config.toml
n_layer = 10
d_model = 128
head_dim = 64
norm = "layernorm"
norm_place = "pre"
tie_embeddings = true
parallel_block = false
init_std_o = 0.0
init_std_down = 0.0
optimizer = "adam_variant"
lr_mult_qkv = 0.7
lr_mult_o = 1.66
decay_fraction = 0.367
final_lr_fraction = 0.0
dataset = "wikipedia_en"
Each number is 128 + 24 x the weight over its row's rms, rounded and kept within 0 to 255. Layers, rows and columns count from 0. The size above them is the row's rms in percent of the matrix's.

# layer 3 MLP down (transposed), 320x128, rms 0.0932, rows 16-24, columns 0-127
size [ 96 100  94  98 106  97 107  98  99]
[[122  99 110 169 132 144  83  96 171 131 158 124 122 161 139 166 102 129  93 132 138 126 149 135 139 102 140  86 116 157  84 125 130 135 103 137 160 139 110 131 166  98 120 141 122 146 136 106 114 139 180 145 121 117 146 119  93 137 139 170 154 143 113 161 147 100  84 140  90 145  98 166 109 144 107 154 128 150 103 181 161 116 143 142  98 153 143 101 125 114 139 102 121 134 115 145 105 120 124 158 103  80 148 121 151 148  98  70 133 175 134 110 147 101  95 123 160 136 111 128 113 164  94 122 102 133 138 145]
 [119 137 136  97 146 190 105 124 139 152  91 139 119 106 119  95 130 112 171 110  81 122 150 102 113 132 155 119  69 120 148 117 121 162  79 137 105 134 156 119 119 155 114 139 141 115 108 119 112 149 120  84 132 115 159 104 135 145  89 123 126 106  84 142 106 111 124 128 151 190 127 146  85 171 146 123 147 122 139 131 133 159 205 137 140  89 143 110 111 118 116 149 120 146 100 143  86 135 131  56 136 135 118  98 150 103 122 157 152 137 118 121 148 124 124 141 136 146 135 150 159 144 125 148 154 144 125 110]
 [160 133 104 131 153  96 148 155  98 134 137 101 122 111 141 145 117 126 156 157 107 129 105 170 136 141 149 156 157 115 101 153 155 157 124  85 194  98 135 142 122 141 154 131 144 125 116 125 123 104 149 184 146 146  91  93 145 123 179 148  60 167 120 107 105 116 105 138 122 137 157 118 128 127 112 112 130 119 149  94 154 112 120 152  59 127 132 116 141 125 113 109 138 128 125 109 103 132 171 121 148 113  95 119 154 157 166 114 135 158 117 116  98 143 162 115 133 131  75 124 108  92 125 123 114 157  87 119]
 [103 107 146 110 160 137 116 153 152 132 129  83 132 141 173 125 153 140 122 128 119 128 137 120 163 129 131 132 105 102 151 118 134 102 138 134 137 147 112 187 156 140 151 120 117 170 121 119 123 114 120 131 121 168 122 145  97 149 170 144 128 100 129 142 115 145 147 117 117 109 128  91 142  90 146 108 115 132 182  48 131 115 102 116 117  99 147 160  99 113 172 123  90  98 135 127 124 148  69 115  94 114 123 148 129 137 162 125 105 125  90 128  78 152 174 106 139 142 164 140 151 106  95 167 139  91 149 106]
 [173 121 171 100 141 140  87 122 109 116  92  94 124 115 126 144 120 100 107 146 139 127 100 116 133 128 134 154 136 147 142 123 153 111 133 155  91 102 167 211 141 125 159 124 142 129 138 134 128 118 113 153 130 119 143  85  90 181 158 131 116  80 120 106 138 133 110 137 168 127 127  87 144 147 133 167 142 116 164 114 100  95 149  93 108 135  99 113 106 140 150 154  97  98 123  84 143 114 107 147 103 120 148 149 118 130 103 106 145 154 139 130  97 133 107  88 168 127  99 115 153 125 152 146 170 168 141 116]
 [106 145 115 155 117 123  72 129 106 104  98 116 110  90 111 147 167  88 130 130 123 106 123 113 108 108 143 142 134 129 131 143 169 142 140 119 157 104 148 100 166 164 180 123 174 162 117  94  78 128 144 102 161 110 110 140 112 134 133 116  89 123 137 125 159 152 138 144 151 103  81 153 122 105 174  95 111 154 134 112 122 119 161 156 122 164 132 118 147 119 104 130  93 142 149 137 132  84 166 117 136 114 134 151 135 133 114 176 128 158  79 175 111 121  80 138  89 109 141 119 142 125 138 138 151 149 158 120]
 [ 98 147 106 143 142 105 104 118 181 119 113  78 119 125 140 136  93 143 159 105 122 134 149  94 149 118 100 118 117 130 105 139 116 145 151 133 148 110  98 130 155 138 138 137  65 119 133 145 127 104 137 163 119 155 167 117 136 103 193 105 100 155 148 130 135  74 124 111 138 111 105 104 113 110  94 167 126  87 126  83 135 107 153 180 104 131 120 146 159 132 124 139 155 156  90 103 106 121  89 130 120 128 172 155 157 167 127 166 105 153  84 124 132 123 153 121 145 134 130 167 145 133 142 114 158 129 150 109]
 [124 139 161 104  86 107  96 156 157 117 108 147 129 129 109 139 119 148  91  99 121 139 123 147 124 129 167 144  59 187 139 184 158  99 114 138 138 145 134  53 104 131 151 103 154 107 114 121 121 113 110 172 131 168 151 108 101 134  89 168 127 130 142 132 124 127 108 130 118  87 112  85 164  97 159 121 145 125 130 103 105 110 133 125 170 179 118 130 122 126 149 154 163 109  98 128 118 120 116  99 103 128 121 145 122 138 146 129 123 130 128 164 161  91 117 135 128 145 132 147 114 137 100 102 168 147 116 149]
 [134 130 162 138 115 128 131 116 155 115 136 114 140 113 125 101 123 177 175 145  74 135 185 120 164 122 110 138 134 123 131 139 165 148 144 120 107 140 144 106  94 122 142 120  73 144 107 104 139 110 130 128 153 152 140 105 127 138 140 134 144 144 169 138 131 125 126  99 124 117 146  97  98  80 106  79 149 155 116 137 142 137  94  87  87 152 153 143 152 160 123 123 157 116 105 172 134 157 140 146  84 121 144 125 149 112 136 115 154 172 120 129 121 116 111  83  89 127 162 166 122 121 101 109 109  59  92 113]]
# layer 3 MLP gate, 320x128, rms 0.0944, rows 17-24, columns 0-127
size [100  94  93 104  94 113  98 102]
[[138 169 121 106 103 144 104  97 163 144 165 173 163 125 106 143 127 146 154 136 110 125  82 154 160 123 155 137 147 107 116 131 146  83 118  92 103 109 104 133  92 148 122 164 152 140 158 125 145 110 100 135 132 115  88  96 125 127 122 113  93 131 144 112 132  88 134 149 105 146  99 170 120 135  59 125 114  86 109 119  96 179 130 145 143 136 143 166 115 136 126 107 134 129 117 146 156  96 137 168 160 108 125  97  84 102 179 143 148 107 135 146  98 137 120 141 132 152 113 134 105 134 139 156 166 145 105 103]
 [153 111 118  83 105 146 170 124 145 182 160 139 163  88 137 154 104 134 150  96  75  79 133  94 125 161 120 102 111 145 114 121 140 108 141 156 145 100 136 105 134 118  97 146 123 110 108 101 142 153 144 147 141 111 119 151  81  92 105 165 144 107 129 126 122 100 121 199 141 127 134 125  99 159 116 142  87  97 127 121 150 132 135 137 154 136 128 135 136 158 140 119 103 149 152 118 132 122 140 179 113 144 134  62 153 141  90 103 135 134 104 167  97 102 122 129 117 139 145 142 154 139 128 169 125 128 124  92]
 [177 128 126  75 155 141  95 104 113 127 140 155 140 170 114 136 168 114 174 121 121 108 133 136  87 154 123 100 131 132 109 116 129 159 130 127 122 123 170 147 106 158 136 161 100 128 114 177 131 101 118  97 138 131 114 140  98 120 148 103 146  96 103 101 100 150 132 140 139  95 143 116 116 102  98 127 111 113  67 143 156 112 133 124 129 134  62 129 146 113 120  91 145 118  94 145 163 168 143 159  99 121 126 113 182 137  82 112 123 143 140 157 131 178 116 129 129 115  80 149 156 145 130 156 160 129 125 133]
 [106 171 139 117 141 118 112 133 181 112 130 115 145 113 134 111 106 126 142 146 156 118 106  84 172  93 116 174 158  76 124 183 109 117 115 115 106 108 147 122 116 104 147  93 118 102  84 113 128 154 113 104 137 138 129 128  94 161 152 147 135 142 121 125 122  79  96 177 127 141 143 163 101 141 133 105 148 171 113 112  78 121 136 133 161 169 121 135 145 161  91 152 108 134 134 135 138 108 159 110 135 175 126 126  78  97 107 127 149 100 163 155 116  95 106 149 141 122 116 106 132 127 109 115 142 141 171 139]
 [167 117 168 160 115 159 101 127 160 150 116 114 156  99 154  67 114 128 111 199 117  78 146 166 130 140 122 149 127 161 109 127 165 110 107 122 156  89 131 122 111 122 170 135 159 111 109 131 157 107 102  87 120 119 128 138 162  93 120 106 107 142 148 126  85  93  97  91 130 138 133 105 124 111 112 138 102 109 123 137 150 126 142 135 161 110 130 139 144 131 131 134 112 148  80 118 137 144 115 149 115 133  97 110 128 161 146 127 113 124 134 183 141 159 139 168 142  82  97 138 139 152  87 139 135 169 108 118]
 [ 68 158 138 132 119 103 166 135 151 154 109 113  96 116 149 171 155 177 142 105 112 106 157 146 151  88 163 127 138 127 116 148 136 126  83 163 171 140 139 139 147 145 121 124 135 140 135 134 149 150  98 102 103 147 110 114 136 150 141 132 132 130 128  96  68 129 152 122 150 130  91 152 117 111 101 171  69  82  92 120 123 124 144 166  84 142  84 130 142 147  94  92 114 109 151 114 120 144 138 129 133 144 165  95 104 148 110 125 123 118 152 122 128 124 150 118 150 125 143 105 144 111 152 105 167 151  84 112]
 [163 168  80 138 134 141 134  77 118 120 117 174 109 117 164 140 120 119 114 170 120 118 135 185 106 115 123 120 134 121 120 109 115  82 116 117 115 118  97 137 120 120  78 147 120 153 129 102 105  87 130 135 115 128  99 124 113 142 159 144 120 129 144 135 133 114 131 117 176 155 151 133 105 144 117 127 120  79 141 141  88 145 147  82 125 120 158 140  98 172 117 128 123 123 136 141 131 146 149 198 120 176 110 119  78 110 113 116 113 112  93 142 149 193 129 160 135 110 114 164 109 144 176 139 113 119 135 116]
 [148 165 146  97 181  94  99 172 150 118  90 107 147 168 157 140 112 118 151 126 126 107  95 120 113 131 116 102 147 130  96 127 125 143 125 170 134  96 109 170 165 137 150 157 165 113  97 139 112 162 113 106 108 148  93 139 138 134 142 134 108 149 144 126 115 112 116 198 130 113 115 122 106 127 130 129 155 112  99 115  73 126 144 114  91 131 145  99 139 172 114 162 146 146 148 134 157  71 106 140 129 149 104 108 119 133 145 136  61 101 118 124 118 124 160 120 122 106 111 122 131  97 106 148 165 155 116 114]]
# layer 3 MLP up, 320x128, rms 0.0948, rows 17-24, columns 0-127
size [ 99  92  96 104  94 108  97 101]
[[132  86 126 126 160  82 119 127 129  92 130 141 105  84 158 130 121 131 133  94 175 114 176 120  97 136 172 132 151 141 140  92  61 133 125 134 125 156 125 123 142 133 171 117 112 141 121 165 110 134 156  59 109 167 107 147 157 116 145 120 123 114 137 132 106 140 147 144 126 124 121 126 143 118 102 113 110 132  77 117 136 164 128  90 130 116 124 111 119 152 126 120 156 123 130 130 107 103 128 143 152 154 107 135 113 112 126 158 115 108  75 104 186 158 177 135 202 129 108 119 125 135 149 137 125 158 132 116]
 [112 119 121 161 155  89 134 126 129 107 132 115 115 175 140  81 122 106 112 133 169 140 106 161 116  93 141 146 127  89 144 112 118 186 103 135 127 143 112 164 152 112 125 144 125 140 146 157  88 113 140 130  77 113 143  83 165 170 145 112 127 110  79 133 136 154 146  80 108 133 128 127 132 131 100 125 179 168 122 127 119 139 148  95  98 109 146 101 137 128 108 144 150 111 102 112 132 105 117  75 119 105 123 182 121 137 142 115 147 128 148  94 156 144  80 139 157 145 157  92 119 103 136 120 136 124 131 179]
 [140 140 147  86 130 148 113 122  99 100 113 147 154 146 136 147 117 113 143 147 157 152  81 129  99 186 118 114  85  57 170 131 133 127 154 106 129 127 141  89 116 154 106 106 144 149 152 113 134 159 101 115 161 133 143 122 152 138 149 143 100 142 184 150 145 132 124 138 118 139 165 125 180  83 111 145 121 133 126 112 123  98 125 134  93 166 131 154 104 133 153 129 119 133 143 131  83 162  80 161  74 117 137 117 115 110 147 110 117 153 135 124 118 136 138 144 115 161  90  97 141  97 171 125 112 137 120  91]
 [142 148 136  96 128  91 126 126 124 164 102 106 134 161 105 129  85  96 123 152 118 169 108 112 141 116 126 142 124 144 124 128  96 118 106 119 116  91 141 176 131 114 124 129 130 107 119 177 139 179 142  95 113 107 132 169 173 136 122 124 126 140 115 147 148 133 152 136 121  92 132 113  97 137 155 118 126 126  53 121 118 128 162 168 114 102 128 105  87 157 126 153 118 123 143 143 166 146 176 122 129 124 108 136 124 199 122  91 126  93 125 191 147  98 145 116 136 140 133 136 129 128 121 105 104 192 128 113]
 [144 109 148 145 153 109 141  81 132 153 174 130 181 140 100 143 116 139  88 114 134 138  86 134 127 104 158 149 141 162 127 146 116 125 124 102 101 147  93 172 153 122 135 145 112  86  90 114 137 122 123  75 131 168 136 119 137 112  81 188 174 169 139 121 134 141  89 111 126 131  95 127 123 159 120 125 139 134 131 147 136 145 144  96 120  80 206 147 146 119  93 158 123 152 151  93 112 122 108 112 110 117 145 127 160 116 105 139 133 127  97 124  90 116  98 147 126 134 150 151 158 118 134 131 128 138 104 119]
 [ 89 144 111 128  57 104 142 153 128 116 115 147  98 129 128 142 176 130 111  98 133 115 103  92 102 181 124 135 125 162 120  99 121 136 129 129 153 163 112 132 155 148 117 131 155 151 140 115 119 132 137 117 125 118 141 116 131  92 118 141 135 141 141 105 110 162 100 143 109 112 151 123 164 118 138 137 102  99 136  90 100  77 161 159 116 112 143 129 153 110 127  77 189 186 158 137 128 130 145 156  94 133 143  81 143 106  99 151  95 150 143 132 138 110 125 143 168 132 147 139 112 110 131 171 168  83 109 147]
 [124 111 153 131 132 159 152 120 120 144 138  91 164 148 165 164 143 103 115 177 132 114 120 122 167 104 116 165 101 137  97 144 147 164  79  88 120 115 149 100 120 115  98 132 125  81 153 148 173 150 139 145 107 110 127 105 139 117 128 137 176 145 147 135 169  95 114 161  82 136 144  74 128 119  82 123 115 122 130 145 147 161 116 123 120 129 156 111 106  98 128 131 160 122 120 104  91 123 158 129 131 119 158  94 147 155 122  71 150  98 125  79 136 149 100 103 136 172 143 108 111 107 109 126 146 144 128 130]
 [115 140 113 161 126 108 157 151 138 103  89 135 117 129 152 127 140  75  85 152 151 148 122 164 115 108 100 115  95 166 141 137 130 146 136 117 115 184 118 110 123 111 117 135 147 117 141 172 183 149 126 133 146 142 148 121 127 135 159 132 132 116 109 125 145 153 169 102 130 127 104 115 172 113 115 133 123 152 110 117 138  96 133 120 109 118  79 114 113  94 130 144 100 161 155  95 139 124  94  39 123 134 125 113 106 128 150 123 109 151 172 145 127 170 126 133 121  77 145  78  93 136 101 135 110 132 161 156]]